Weights of a small transformer language model.
Size: 10 layers, width 256, MLP 1024 squared ReLU, 12.7M parameters.
Training: 345M tokens, 7544 steps.
Each number is 50 + 15 x the weight over its row's rms, rounded and kept within 0 to 99. Layers, rows and columns count from 0. The size before them is the row's rms in percent of the matrix's.

# v: layer 5 attention value, 256x256, rms 0.0998, rows 88-101, columns 0-255
# o: layer 5 attention output (transposed), 256x256, rms 0.0936, rows 88-100, columns 0-255
v88 096:21 51 47 34 28 47 74 17 33 63 59 59 43 36 73 49 57 26 41 43 57 36 36 07 50 49 78 34 49 28 75 52 51 69 47 47 29 51 40 37 29 43 48 49 39 51 60 42 62 53 52 54 35 31 81 47 56 43 70 67 80 49 66 44 57 68 80 78 43 63 38 21 55 44 28 51 72 68 69 42 50 34 25 68 42 56 50 48 34 31 16 15 38 51 41 48 52 72 59 20 46 45 49 34 35 40 39 58 56 72 49 54 34 67 68 03 55 79 40 26 40 56 58 46 57 48 35 55 38 81 44 56 66 45 42 53 31 55 44 38 55 63 30 80 76 45 46 48 47 64 51 56 58 62 29 57 54 41 39 35 63 27 57 71 41 49 52 26 36 64 41 68 46 47 48 62 43 37 46 36 40 58 51 42 39 57 57 58 72 62 73 40 40 21 51 58 74 42 69 61 66 43 34 34 72 76 68 58 60 73 53 42 39 33 36 56 51 55 69 47 45 48 34 85 27 52 48 51 56 42 52 55 59 47 50 20 58 49 63 63 39 66 57 68 44 83 65 50 48 64 39 32 50 75 70 72
o88 096:32 50 38 63 48 66 34 39 66 57 42 44 90 75 40 57 60 49 50 47 47 68 46 56 51 27 35 71 42 32 39 62 62 26 40 57 41 62 48 43 67 66 43 59 74 55 54 93 28 67 66 34 51 48 39 61 36 75 36 54 69 68 48 41 48 25 35 44 48 41 48 80 57 57 75 51 38 55 58 69 36 37 53 22 30 37 41 67 43 48 36 46 49 42 31 27 38 26 51 68 74 49 48 41 59 15 52 52 42 42 49 71 49 39 33 69 39 67 42 51 63 26 46 66 48 52 42 52 62 45 80 32 29 42 42 48 50 46 29 49 37 46 50 22 54 26 61 56 73 37 13 37 47 63 74 35 41 64 68 59 28 56 36 55 63 58 53 50 72 29 61 24 78 53 45 32 30 56 63 29 46 53 36 42 55 44 64 88 39 54 57 37 77 67 38 35 19 26 58 20 38 53 68 66 51 59 47 81 43 30 64 36 58 45 51 66 63 50 54 29 34 62 60 55 71 50 55 21 28 50 66 41 38 49 46 71 32 82 37 49 59 34 54 52 51 40 20 64 55 50 69 53 29 75 68 64
v89 114:81 34 47 49 63 59 53 51 58 44 43 54 50 41 64 60 48 54 50 74 79 51 71 60 36 60 25 55 22 50 33 65 39 62 69 72 45 58 61 51 99 61 51 48 61 60 42 52 47 92 80 62 50 42 69 47 59 44 59 26 62 32 43 31 35 65 46 61 44 46 40 81 64 28 23 67 61 46 49 50 49 56 44 01 39 28 59 52 62 40 50 39 75 45 58 42 51 42 51 51 46 60 56 59 25 48 55 36 38 64 65 58 14 48 53 31 50 48 50 86 32 57 64 33 41 68 60 26 56 36 69 52 53 16 36 37 36 44 61 77 30 43 61 70 36 65 46 45 70 21 48 44 63 51 37 67 16 48 56 65 32 47 48 66 66 38 63 17 65 40 21 67 39 51 46 45 66 77 19 61 43 64 47 63 35 66 48 59 72 39 40 40 62 45 46 84 63 75 79 49 24 53 50 60 74 57 31 50 37 46 37 49 67 60 56 23 10 53 35 59 52 40 51 55 66 51 55 70 57 53 44 38 64 66 75 51 33 50 45 39 68 56 45 57 31 39 54 43 36 57 57 60 50 50 52 50
o89 116:56 34 33 61 53 28 23 45 59 42 37 60 39 51 69 82 39 49 78 54 62 54 13 62 48 67 31 73 62 65 76 51 19 60 53 74 49 57 46 43 67 66 40 46 52 66 53 55 35 36 71 49 57 46 51 40 46 38 50 67 64 58 73 51 39 36 28 58 53 55 43 42 65 61 51 40 48 48 32 47 69 31 37 41 50 64 81 56 73 49 57 29 53 50 68 61 41 52 64 51 65 71 47 56 57 45 52 76 75 71 61 45 44 62 56 26 36 25 26 33 61 77 67 70 45 65 43 50 61 46 42 76 46 45 48 42 39 79 41 67 03 50 56 64 81 74 69 39 65 29 31 47 57 72 61 53 44 66 66 36 19 42 62 70 58 54 31 46 46 32 38 63 58 53 55 19 52 67 39 67 49 24 71 90 49 67 34 59 67 63 55 14 41 37 72 30 39 52 58 36 59 52 74 60 64 42 28 25 50 68 48 48 48 49 53 31 32 34 78 48 68 41 45 67 54 63 75 41 57 55 52 80 43 53 60 54 43 55 42 36 43 40 51 28 45 52 50 62 44 21 73 68 17 44 51 45
v90 112:40 48 42 47 50 56 65 60 66 28 26 60 45 31 19 47 50 58 36 73 61 57 44 44 27 48 46 69 34 10 59 64 58 57 30 27 38 49 28 90 43 48 41 43 50 31 43 55 52 09 62 48 36 58 49 58 64 29 57 52 61 24 64 71 63 55 56 53 90 49 42 39 81 70 33 27 41 55 39 48 58 54 27 25 29 34 74 62 57 65 59 55 34 54 67 44 48 33 24 36 38 29 33 54 54 66 52 41 68 23 59 56 69 52 28 68 59 44 49 82 33 45 17 55 48 77 52 29 57 50 52 46 48 91 50 67 54 54 48 52 31 43 49 83 42 41 53 60 65 62 52 58 47 55 52 61 57 51 47 72 62 43 56 18 34 22 45 46 48 53 18 52 40 64 63 42 75 52 74 56 77 56 52 70 64 74 37 57 31 43 54 41 60 77 61 44 72 55 21 75 30 34 32 53 33 57 40 30 41 42 43 43 69 44 46 77 53 67 75 50 42 39 61 72 36 56 46 29 22 37 57 54 46 73 57 48 60 64 42 50 59 46 42 32 60 56 51 36 59 57 49 76 70 47 52 64
o90 106:53 40 33 76 58 31 13 49 36 62 57 39 53 36 61 26 43 34 40 48 79 45 43 47 65 51 27 34 57 58 37 55 41 34 51 45 49 39 73 38 52 50 44 28 47 37 65 58 36 73 60 55 23 50 59 40 42 48 42 53 51 68 45 39 73 41 37 83 36 61 74 51 59 13 32 41 53 78 49 52 37 31 68 72 76 73 50 55 38 45 50 57 25 47 40 59 60 70 69 73 43 50 69 38 58 46 58 62 19 92 47 52 38 33 50 33 33 21 33 33 77 50 45 36 62 52 56 64 43 47 45 65 36 49 43 59 49 19 19 55 82 25 40 39 55 46 56 48 38 51 34 61 40 36 37 67 45 59 50 50 61 56 26 86 32 73 44 42 49 40 73 51 43 39 33 53 48 46 42 40 73 40 51 49 41 19 70 55 58 39 51 34 30 28 34 69 35 63 67 36 53 62 43 53 77 46 48 52 32 65 33 63 55 67 59 76 51 00 48 52 41 38 45 40 64 44 38 56 46 23 55 59 55 68 48 45 46 40 60 34 33 74 24 40 31 48 33 85 34 44 49 45 62 74 52 48
v91 110:39 39 61 44 58 50 44 52 52 39 49 25 55 54 77 70 51 44 47 50 36 48 62 55 45 46 51 50 33 67 22 43 51 40 37 66 53 64 45 50 03 42 60 54 47 53 43 55 67 23 18 41 59 52 35 33 48 40 57 69 35 45 44 53 66 36 70 57 42 41 47 65 48 47 68 21 71 14 74 66 37 49 75 53 56 52 43 67 45 44 35 59 24 23 53 23 34 45 42 55 57 43 66 69 74 49 62 37 74 23 43 49 33 61 44 53 46 63 45 44 34 55 59 60 20 35 47 49 39 59 51 15 27 48 45 61 62 55 57 26 63 73 37 68 72 43 43 55 23 67 35 52 70 59 80 22 43 57 63 62 50 55 41 20 56 72 54 91 19 62 40 61 58 47 43 42 45 43 57 33 37 70 46 51 57 45 43 53 47 37 29 55 31 73 47 20 27 48 36 58 39 51 67 50 13 37 32 51 57 61 61 48 14 50 86 41 52 46 72 55 45 42 18 33 57 44 56 46 50 38 37 79 50 49 19 85 60 59 16 41 34 39 63 42 39 64 30 40 49 48 59 52 33 37 72 51
o91 106:16 43 59 47 55 47 58 51 37 42 60 41 57 59 38 72 61 24 38 38 36 20 58 42 43 69 54 78 55 28 42 44 54 19 60 60 40 41 45 43 28 57 30 91 49 60 34 32 48 28 38 83 58 44 71 48 57 52 57 75 45 32 54 24 46 62 75 44 46 44 74 53 62 63 60 57 55 47 58 69 80 48 34 54 60 41 17 47 57 57 74 57 64 67 58 54 65 44 50 80 58 50 44 59 56 55 27 49 45 65 68 35 51 68 54 38 25 44 26 60 40 45 40 57 37 51 60 53 50 38 46 65 50 47 36 48 59 45 71 37 41 27 38 84 30 59 46 45 51 63 61 46 54 57 60 49 76 61 62 23 59 11 58 54 53 45 22 44 10 73 50 80 24 49 47 30 50 45 62 55 57 40 37 24 42 68 55 75 36 57 20 30 54 54 25 54 41 71 48 29 58 48 77 44 25 52 30 45 33 59 55 26 43 57 73 41 56 21 70 38 42 51 65 40 65 28 51 65 66 33 56 41 28 49 50 38 75 58 57 62 49 50 54 29 03 52 49 36 48 52 61 22 40 49 75 49
v92 107:47 54 45 38 86 41 51 68 55 69 32 46 48 19 61 66 38 18 40 74 48 54 29 59 30 59 57 32 59 50 60 64 56 57 39 67 54 27 24 38 87 52 48 46 51 56 58 75 59 43 18 54 43 36 51 51 44 53 43 59 46 54 61 80 58 55 56 68 46 42 70 29 68 50 65 40 53 64 19 44 54 30 59 56 46 50 54 53 00 41 39 32 67 61 46 46 44 66 85 35 36 27 42 27 45 52 53 37 49 34 47 55 38 57 70 34 74 78 49 12 31 69 38 81 79 25 41 42 60 51 64 57 59 40 39 47 47 49 39 59 55 41 34 53 35 51 40 52 55 61 59 43 51 78 36 40 56 57 16 69 44 68 69 57 59 47 23 35 60 42 45 44 66 61 55 53 70 47 36 48 47 52 61 59 51 48 32 40 66 69 55 77 56 71 67 11 74 57 56 31 75 52 05 57 67 59 32 45 51 58 61 43 64 79 45 52 59 57 70 48 49 42 81 72 41 34 63 45 26 51 48 45 51 67 63 53 63 57 48 64 49 43 51 23 71 74 46 39 63 53 43 62 38 66 58 77
o92 100:59 45 19 54 59 44 45 50 30 53 76 46 63 67 56 56 70 48 46 50 63 53 31 65 56 41 52 84 47 61 42 71 78 18 90 57 65 53 53 40 45 23 19 52 65 80 23 53 48 47 71 79 41 26 61 47 49 35 17 64 56 70 54 30 25 43 39 49 61 36 56 44 42 62 60 29 39 69 79 37 46 55 55 33 43 58 64 61 94 75 60 48 67 50 37 60 50 27 36 15 61 65 81 56 74 46 52 47 36 66 27 57 15 26 22 61 50 13 59 64 53 52 53 38 57 42 42 50 48 60 58 27 61 60 41 52 72 41 45 60 45 52 65 52 43 48 44 48 47 18 28 17 42 51 34 28 66 47 55 35 42 68 35 39 55 45 73 44 52 57 74 46 37 58 37 46 46 32 50 33 28 47 58 28 38 32 69 60 34 54 70 53 44 40 48 47 38 54 75 45 39 69 71 59 54 66 66 52 47 57 45 25 51 27 35 55 54 58 52 35 41 42 67 45 50 69 28 33 60 58 51 54 36 46 43 34 35 64 54 36 75 65 38 50 51 47 59 58 53 48 57 22 26 49 30 22
v93 129:50 52 29 54 92 46 31 73 43 18 61 35 35 63 53 58 34 23 45 58 53 42 38 68 51 57 54 33 48 43 42 36 70 80 53 68 45 60 50 37 27 57 33 53 42 47 46 53 35 60 60 62 67 51 40 27 48 54 33 63 53 33 56 83 37 73 67 43 39 57 60 35 68 28 61 54 35 72 33 40 54 16 26 61 26 34 62 47 33 33 30 44 39 53 47 59 58 67 41 40 52 53 59 34 60 42 39 46 67 50 38 37 45 47 70 60 32 50 51 46 50 68 72 67 51 71 59 38 49 14 47 32 45 68 33 71 38 50 62 61 31 34 50 60 30 40 66 63 49 71 53 32 53 78 89 35 63 36 26 63 49 37 42 56 28 77 70 45 49 63 53 41 36 35 27 50 41 32 46 62 40 60 52 52 37 56 75 50 76 55 30 63 33 66 46 40 33 33 41 93 50 36 75 54 49 12 48 57 56 42 53 53 46 55 65 30 00 48 58 44 60 27 65 41 71 66 61 53 60 48 39 29 43 45 65 31 44 54 61 52 62 35 70 50 59 20 62 60 50 49 36 30 55 55 60 64
o93 120:39 38 55 49 66 47 76 37 41 39 54 56 47 44 56 38 53 46 54 62 43 55 36 73 55 66 47 99 74 32 63 11 47 22 40 51 49 40 49 63 75 12 48 31 53 69 45 44 58 62 71 76 71 21 36 29 63 32 69 57 53 55 64 39 36 69 50 61 70 47 48 51 56 49 41 57 45 70 50 32 10 43 44 64 41 41 36 20 52 69 63 43 57 75 53 43 45 56 38 48 21 44 40 42 28 44 65 58 38 45 40 52 66 72 36 56 37 51 77 66 55 36 48 43 51 50 28 53 46 60 32 47 63 47 60 63 58 33 39 46 57 46 42 51 44 49 64 68 81 48 40 32 71 56 19 64 51 45 43 48 57 19 47 49 34 48 41 62 42 54 70 83 25 29 53 20 39 51 58 44 83 60 58 52 28 50 24 34 69 33 84 28 49 23 75 71 40 46 72 19 56 60 34 52 51 53 46 47 47 58 23 41 43 28 35 43 49 52 74 67 52 47 20 52 42 58 52 58 52 58 51 59 16 35 34 50 41 62 31 37 59 35 55 40 87 40 62 39 52 54 35 57 50 68 70 46
v94 097:41 45 50 27 78 68 67 70 52 53 37 44 30 75 54 54 74 58 60 60 69 54 70 46 51 39 42 48 99 46 72 22 57 61 14 62 52 57 65 52 70 68 51 46 55 60 70 43 43 64 71 76 63 50 44 49 54 25 74 71 65 41 45 37 49 60 58 43 62 30 35 65 41 28 39 42 47 43 36 31 57 75 41 74 23 30 77 45 60 70 50 44 56 60 42 43 50 43 33 50 47 20 55 99 58 39 35 57 47 46 80 39 46 71 21 72 48 56 37 60 27 54 33 43 46 71 71 27 68 67 37 55 57 28 28 53 44 46 64 64 72 60 51 58 70 71 53 71 65 55 48 42 77 90 57 25 41 47 47 60 34 49 45 57 44 44 57 66 20 73 19 86 64 51 50 20 61 57 42 29 44 62 47 57 59 41 26 49 66 44 53 71 55 51 68 55 52 60 66 41 43 62 48 44 47 54 47 67 72 34 33 42 59 56 39 34 22 58 32 61 55 56 46 35 36 42 51 22 29 43 54 56 51 55 37 57 59 48 38 60 57 25 43 38 42 51 46 53 45 72 51 53 37 58 40 57
o94 099:76 73 51 86 58 25 42 23 35 48 81 40 63 29 61 52 48 37 53 27 50 60 48 47 79 63 23 60 48 87 18 50 35 67 53 56 36 40 65 32 43 54 36 29 41 50 31 41 35 64 28 76 53 50 40 41 38 30 34 63 26 40 60 35 51 43 39 54 28 46 41 64 33 38 59 47 55 88 44 63 01 63 49 52 94 61 42 37 30 49 35 72 53 53 40 70 53 52 70 36 63 73 31 42 47 38 71 64 51 42 27 32 39 25 58 48 24 39 38 71 73 39 69 57 53 31 54 85 61 46 66 37 48 62 44 53 70 47 48 58 40 41 36 39 35 68 52 55 65 40 46 33 68 66 33 60 69 61 58 38 42 54 71 48 30 75 49 45 34 53 66 49 37 37 61 23 47 45 46 15 48 40 42 63 50 46 57 37 65 82 65 46 40 65 39 56 63 50 67 52 45 17 64 55 46 62 58 48 43 52 53 52 39 41 38 38 71 25 62 50 59 20 46 36 41 26 47 67 62 59 60 61 52 36 50 35 37 59 67 47 44 51 46 72 70 40 44 36 53 43 51 48 49 54 89 59
v95 104:37 54 62 56 55 21 72 60 26 64 38 69 37 28 79 64 46 65 66 60 69 73 47 41 37 68 12 69 40 59 55 51 60 50 77 50 68 39 46 59 79 56 32 61 47 47 61 59 68 13 53 68 12 24 51 41 67 51 68 49 56 31 59 36 47 68 56 50 71 31 47 66 71 70 25 55 42 31 47 41 61 77 33 51 56 68 35 52 52 50 64 60 61 65 43 55 33 31 56 65 53 45 51 26 55 57 64 44 65 66 63 41 76 51 54 79 35 32 55 68 60 44 46 51 96 59 40 31 28 48 33 58 49 36 47 40 62 43 51 32 46 38 43 32 44 43 40 60 62 25 47 30 31 33 63 60 63 58 52 57 35 34 42 25 44 53 32 22 69 44 29 57 47 52 63 56 74 69 33 73 56 17 76 34 53 59 52 50 42 70 47 53 27 80 45 74 69 32 36 45 84 70 26 47 49 51 54 24 46 62 49 61 68 43 30 41 69 65 59 59 43 49 41 26 30 56 46 54 21 51 47 52 43 37 52 28 58 51 43 37 60 54 37 55 49 19 61 61 37 42 63 33 60 79 53 34
o95 101:76 71 62 57 56 40 22 19 90 53 43 46 45 37 31 77 54 58 35 29 37 37 56 62 54 32 49 26 53 40 57 43 69 53 24 47 50 59 55 41 50 51 44 44 58 20 34 72 34 58 43 40 63 80 46 76 40 62 37 55 40 61 61 87 55 48 53 56 14 38 72 41 38 51 57 47 40 67 45 52 32 46 57 33 46 67 42 73 39 23 39 37 44 26 49 30 39 40 51 48 58 56 69 68 60 47 46 56 33 58 32 66 17 23 36 65 61 48 53 40 41 40 33 54 34 54 73 64 69 62 75 50 50 54 50 63 38 36 54 83 40 65 47 30 52 60 51 44 51 41 41 53 46 53 33 32 42 58 48 51 46 72 53 62 46 55 74 62 37 42 71 46 60 64 15 15 40 59 15 48 24 72 15 65 39 49 46 53 47 24 59 48 72 48 63 40 17 43 58 48 26 61 44 47 47 66 48 30 56 47 70 43 29 78 62 81 68 19 67 53 38 52 63 54 49 56 51 61 81 57 40 43 65 78 57 60 42 40 50 64 44 46 51 42 51 65 43 35 99 50 38 35 32 35 45 57
v96 096:21 54 42 52 34 40 64 62 43 46 46 31 37 66 57 32 66 67 45 39 55 57 58 27 49 43 60 27 52 46 43 34 58 55 64 37 63 54 42 53 45 36 63 53 63 43 54 54 55 48 83 52 50 41 40 49 58 36 63 39 53 49 66 72 80 54 61 33 89 72 38 63 77 70 56 31 44 44 36 70 39 61 61 51 15 61 72 71 63 62 55 54 47 48 51 57 61 27 21 32 54 51 59 70 27 53 43 60 40 47 35 51 57 42 33 79 53 50 51 45 21 32 41 51 91 57 56 08 23 50 19 50 52 58 54 41 78 49 53 44 47 69 63 32 86 70 19 69 42 45 59 43 46 52 64 16 64 43 48 62 48 25 52 43 29 21 41 84 41 69 44 49 59 69 31 27 59 34 61 47 61 53 58 35 49 46 51 67 19 33 57 42 57 79 48 44 41 16 35 62 09 48 58 37 49 44 69 62 64 54 41 49 36 38 57 47 79 70 54 50 40 47 43 65 21 59 39 46 28 32 54 63 40 49 22 59 56 58 30 60 41 52 45 68 49 66 75 62 23 57 43 58 47 54 46 77
o96 094:48 35 53 58 64 44 22 51 68 56 66 76 40 46 37 55 27 33 50 80 29 35 78 50 79 51 38 20 61 43 41 46 56 46 36 49 54 35 49 45 33 58 52 60 18 52 05 24 43 56 39 55 70 68 65 24 55 31 42 49 45 38 38 61 47 40 46 62 06 26 60 81 39 60 38 56 46 80 61 29 37 51 58 52 72 51 37 45 40 32 32 76 50 33 49 44 83 55 51 64 27 29 39 50 39 41 47 68 42 53 46 53 27 65 80 30 54 46 47 54 36 63 56 47 40 36 50 46 50 42 56 57 71 50 58 61 35 25 49 59 69 63 31 41 51 52 46 43 64 55 31 35 63 41 21 70 68 56 35 41 63 38 72 54 60 97 70 64 71 47 70 92 29 27 58 53 53 54 46 71 41 30 42 64 50 60 26 64 30 63 34 30 49 59 44 23 66 67 67 34 35 59 42 42 50 41 44 40 33 52 70 56 29 87 60 55 42 28 36 60 43 53 51 35 37 46 52 78 55 52 55 71 37 65 57 27 30 43 67 54 39 53 32 59 43 50 50 48 75 45 39 51 65 57 46 43
v97 093:64 48 37 56 11 44 58 44 26 65 35 59 44 35 67 56 50 82 23 80 57 47 71 71 32 41 44 52 49 30 26 52 62 56 58 59 70 40 39 68 45 55 48 47 49 69 53 51 59 61 71 22 55 44 49 61 80 58 40 65 67 42 34 49 57 21 25 71 50 31 40 70 63 60 46 61 44 56 35 74 46 35 51 53 52 61 68 68 56 69 56 50 43 61 42 48 42 36 89 62 58 48 35 62 63 54 49 59 19 64 49 39 99 49 52 41 70 51 70 52 53 45 12 36 51 54 59 45 60 51 39 47 31 47 47 64 38 38 56 57 67 52 29 53 72 44 44 52 52 61 67 33 56 56 34 64 57 54 45 36 36 27 53 81 61 50 50 51 43 56 68 32 68 57 58 35 62 51 62 52 83 35 38 52 57 57 50 34 63 54 58 71 42 72 53 85 34 94 36 21 17 73 33 41 35 47 23 52 42 51 61 54 55 66 54 44 28 52 42 51 41 62 61 35 48 50 69 35 37 49 67 85 65 30 50 31 57 62 60 58 43 17 47 37 31 45 71 63 20 25 56 26 65 64 57 47
o97 092:38 28 42 48 59 54 66 56 56 56 45 17 24 58 44 55 45 41 64 54 43 50 67 52 56 42 27 51 40 28 30 52 67 63 68 60 22 57 24 22 29 59 28 32 71 42 38 72 45 76 45 26 68 45 52 70 46 27 50 46 49 46 43 48 69 30 38 24 59 49 45 51 57 53 46 66 47 29 50 55 39 56 49 32 44 64 33 75 41 77 28 68 63 21 28 48 65 46 58 30 52 54 44 61 76 58 54 41 36 50 39 57 94 61 36 54 28 60 46 43 60 30 45 76 14 21 62 36 53 44 52 45 45 40 50 47 53 46 57 66 37 45 50 53 55 55 20 67 76 44 28 40 29 76 71 68 37 75 57 36 20 71 68 47 51 62 51 56 42 39 64 16 47 44 76 64 49 62 35 47 19 59 45 60 61 42 48 51 33 57 34 77 72 61 55 55 39 41 54 65 48 25 55 37 22 64 25 52 75 61 53 60 44 87 48 29 44 43 51 45 62 45 75 52 35 73 60 53 60 62 86 52 52 60 37 80 52 56 34 50 47 32 45 30 62 48 31 45 55 19 42 66 58 37 70 51
v98 096:37 42 59 44 66 63 34 67 65 76 82 56 63 43 44 55 61 37 89 78 19 51 23 63 44 52 40 62 78 55 68 89 32 46 54 47 29 56 34 45 62 59 52 52 63 22 61 52 71 47 28 66 49 21 29 50 17 63 35 58 40 60 58 43 37 79 78 69 34 59 64 31 40 55 50 46 49 42 41 24 47 77 54 61 44 23 34 45 42 56 41 57 68 35 52 42 11 63 31 57 38 23 38 70 31 53 53 41 80 53 35 58 66 53 34 33 53 46 54 43 78 55 54 71 43 44 35 54 61 52 55 59 73 41 41 52 48 64 53 44 63 45 67 74 58 70 84 58 56 50 46 63 50 44 30 53 25 42 52 45 56 67 61 44 60 70 49 10 25 43 65 49 44 69 77 86 49 35 27 58 71 61 44 51 39 31 33 35 44 57 66 33 47 44 56 55 51 43 51 39 71 46 31 53 52 80 53 65 56 50 61 44 50 38 75 47 60 46 44 53 55 64 47 72 41 68 53 52 49 50 41 47 48 51 48 50 37 51 57 34 56 75 41 38 57 56 36 48 34 61 60 99 35 38 55 28
o98 096:60 52 61 55 55 69 34 73 57 60 58 49 55 38 60 58 52 31 74 48 37 49 39 61 51 27 62 66 64 76 43 68 28 33 51 48 20 45 55 69 47 41 73 38 69 29 60 36 39 39 53 71 21 59 56 45 32 67 68 46 73 71 74 12 41 72 71 49 45 68 43 48 62 40 67 64 52 62 26 41 70 32 53 71 58 25 48 30 60 67 51 57 37 50 49 44 09 70 65 69 57 40 34 44 31 55 48 65 63 64 53 75 24 52 45 39 81 38 22 40 35 49 71 33 62 51 14 63 54 51 70 28 55 44 45 49 42 62 26 44 74 47 61 38 50 54 34 50 43 49 53 49 45 23 40 36 46 33 39 44 81 34 73 60 27 32 52 24 59 53 49 63 65 46 58 42 55 46 59 46 63 59 42 29 40 28 39 51 55 63 67 37 57 29 54 65 49 51 62 57 30 48 35 55 50 52 83 52 60 65 62 29 41 17 64 38 55 37 59 48 36 40 24 55 54 16 70 36 80 37 08 59 55 48 41 40 77 78 45 39 54 58 44 83 59 52 36 53 67 46 71 65 33 48 66 53
v99 107:64 46 56 39 42 41 90 36 45 40 57 67 65 46 38 54 56 72 40 76 41 75 24 65 48 69 82 66 52 31 43 41 30 52 16 40 72 42 39 86 55 59 41 47 39 35 61 58 66 83 65 34 23 33 47 54 45 42 49 46 37 57 55 55 64 40 57 66 53 43 44 27 39 58 59 49 51 39 33 62 60 41 85 39 58 62 39 24 92 66 47 44 51 47 56 37 36 65 65 62 52 50 57 52 22 54 49 35 56 51 33 55 87 52 41 41 51 47 43 61 49 55 24 15 45 62 27 67 44 36 75 35 48 41 65 49 54 56 52 47 73 28 47 65 33 63 70 45 42 30 40 49 47 93 40 63 53 59 69 48 46 46 61 32 53 43 30 41 49 46 68 50 43 37 80 67 46 29 99 40 72 27 54 56 68 73 35 22 34 47 52 51 60 52 54 99 53 61 38 25 50 42 35 45 28 66 30 49 26 52 46 53 60 35 49 49 64 54 35 53 47 77 31 70 54 61 47 57 31 74 61 39 48 54 48 39 50 34 63 47 38 39 35 38 58 25 53 59 38 33 46 48 57 36 62 33
o99 105:71 63 49 58 45 52 48 41 51 72 48 66 53 74 30 42 47 34 61 42 45 33 52 63 31 17 68 50 38 55 45 45 52 38 54 67 37 51 59 42 33 37 53 33 72 21 58 63 32 59 32 62 65 53 68 47 65 54 22 36 32 57 52 82 61 42 55 60 13 70 41 31 47 32 99 55 49 51 58 52 68 62 35 28 66 63 38 62 55 46 47 40 73 34 75 65 52 41 64 45 43 30 39 53 32 55 55 52 61 50 50 34 36 40 10 39 42 22 43 52 63 43 59 68 42 30 60 44 46 38 60 37 54 43 69 54 68 55 29 58 70 55 37 60 28 60 55 60 32 49 55 86 32 52 57 25 31 35 45 39 42 63 41 43 50 48 67 65 57 64 54 50 85 46 33 45 51 42 04 53 30 39 43 18 40 37 71 62 56 37 58 47 28 56 15 42 52 56 45 61 45 31 50 46 54 38 55 33 70 57 56 48 55 64 63 34 52 60 39 66 35 55 47 59 33 31 49 54 62 65 40 42 63 61 67 65 80 22 73 38 57 39 24 47 65 66 18 59 71 36 32 87 21 46 39 54
v100 100:56 46 49 49 54 36 64 37 22 64 57 53 57 55 72 53 52 51 71 69 48 53 56 51 14 47 65 36 67 66 33 54 36 40 69 10 70 22 45 45 31 46 46 49 53 48 40 54 52 73 56 68 30 03 53 46 57 60 59 27 34 42 58 47 79 64 50 55 58 53 49 30 30 52 46 62 53 45 37 30 55 62 49 67 70 73 47 55 52 51 56 60 45 44 49 64 52 88 80 75 71 67 63 32 53 73 51 48 50 74 36 37 62 54 45 35 55 57 46 28 38 23 63 39 76 69 67 68 36 55 47 58 35 30 34 46 73 44 52 43 70 45 33 48 60 42 58 43 39 38 27 49 46 62 35 42 50 52 48 37 34 25 41 69 28 69 16 53 57 51 24 31 38 44 63 63 49 37 51 66 70 36 71 39 50 48 45 31 32 71 50 51 30 59 59 75 61 19 79 54 75 82 35 55 54 45 64 46 67 60 57 65 41 51 55 53 73 41 37 50 56 47 13 25 40 54 50 79 36 88 34 84 53 23 48 36 55 69 55 55 48 60 48 50 32 52 61 86 43 54 51 49 68 67 59 31
o100 101:57 58 27 45 55 37 32 49 91 75 58 47 13 50 31 98 48 51 44 53 17 28 67 78 53 35 60 54 41 62 60 43 71 44 24 65 36 95 42 63 38 38 43 68 71 47 42 55 57 18 45 33 73 82 58 71 77 53 26 61 70 44 40 76 65 53 53 50 42 52 38 63 54 84 64 43 50 51 56 55 54 82 48 38 49 67 29 49 48 34 50 57 76 40 51 55 61 42 43 30 59 37 42 58 55 55 45 65 43 27 46 54 33 40 29 74 65 76 68 45 36 50 42 68 10 23 47 38 87 58 67 44 52 52 62 60 60 35 33 56 49 61 45 61 55 58 41 60 57 41 38 45 43 66 39 41 47 55 52 68 55 59 57 39 48 62 69 62 34 42 83 50 81 81 46 31 60 61 35 48 13 65 18 40 76 55 31 68 40 39 49 59 62 63 33 36 54 42 47 48 52 31 22 53 44 62 56 26 31 40 66 42 37 67 60 45 54 53 47 57 50 54 66 48 46 37 49 62 61 50 48 23 57 60 44 47 53 51 45 62 47 27 63 40 63 73 28 49 59 40 31 42 37 50 56 37
v101 091:11 61 41 59 36 13 74 49 59 60 63 67 35 30 46 36 26 55 22 41 53 60 62 30 56 54 64 55 61 47 45 44 64 54 65 64 29 68 32 46 39 63 69 50 37 69 55 42 50 46 75 43 56 62 75 36 87 37 28 53 59 31 42 29 51 39 31 44 16 48 46 60 55 54 10 80 50 72 30 37 36 61 56 00 41 59 59 43 65 44 64 66 34 39 34 51 54 50 52 64 61 55 56 41 29 61 52 59 38 62 65 44 56 42 37 52 52 52 39 72 60 54 65 31 51 31 68 67 49 63 49 42 46 44 70 33 35 49 55 43 74 53 42 49 65 48 00 40 62 56 61 24 56 32 07 57 52 51 57 28 51 10 32 39 52 48 54 57 46 53 71 78 45 45 47 20 33 67 67 34 57 45 45 48 39 46 50 35 35 83 42 50 53 35 46 86 43 66 67 52 37 33 53 40 72 29 39 52 38 61 35 42 46 39 22 41 37 47 44 45 51 75 68 44 52 52 52 45 66 49 55 39 48 56 46 62 47 52 46 60 48 58 48 33 54 24 70 41 35 76 53 19 36 22 48 52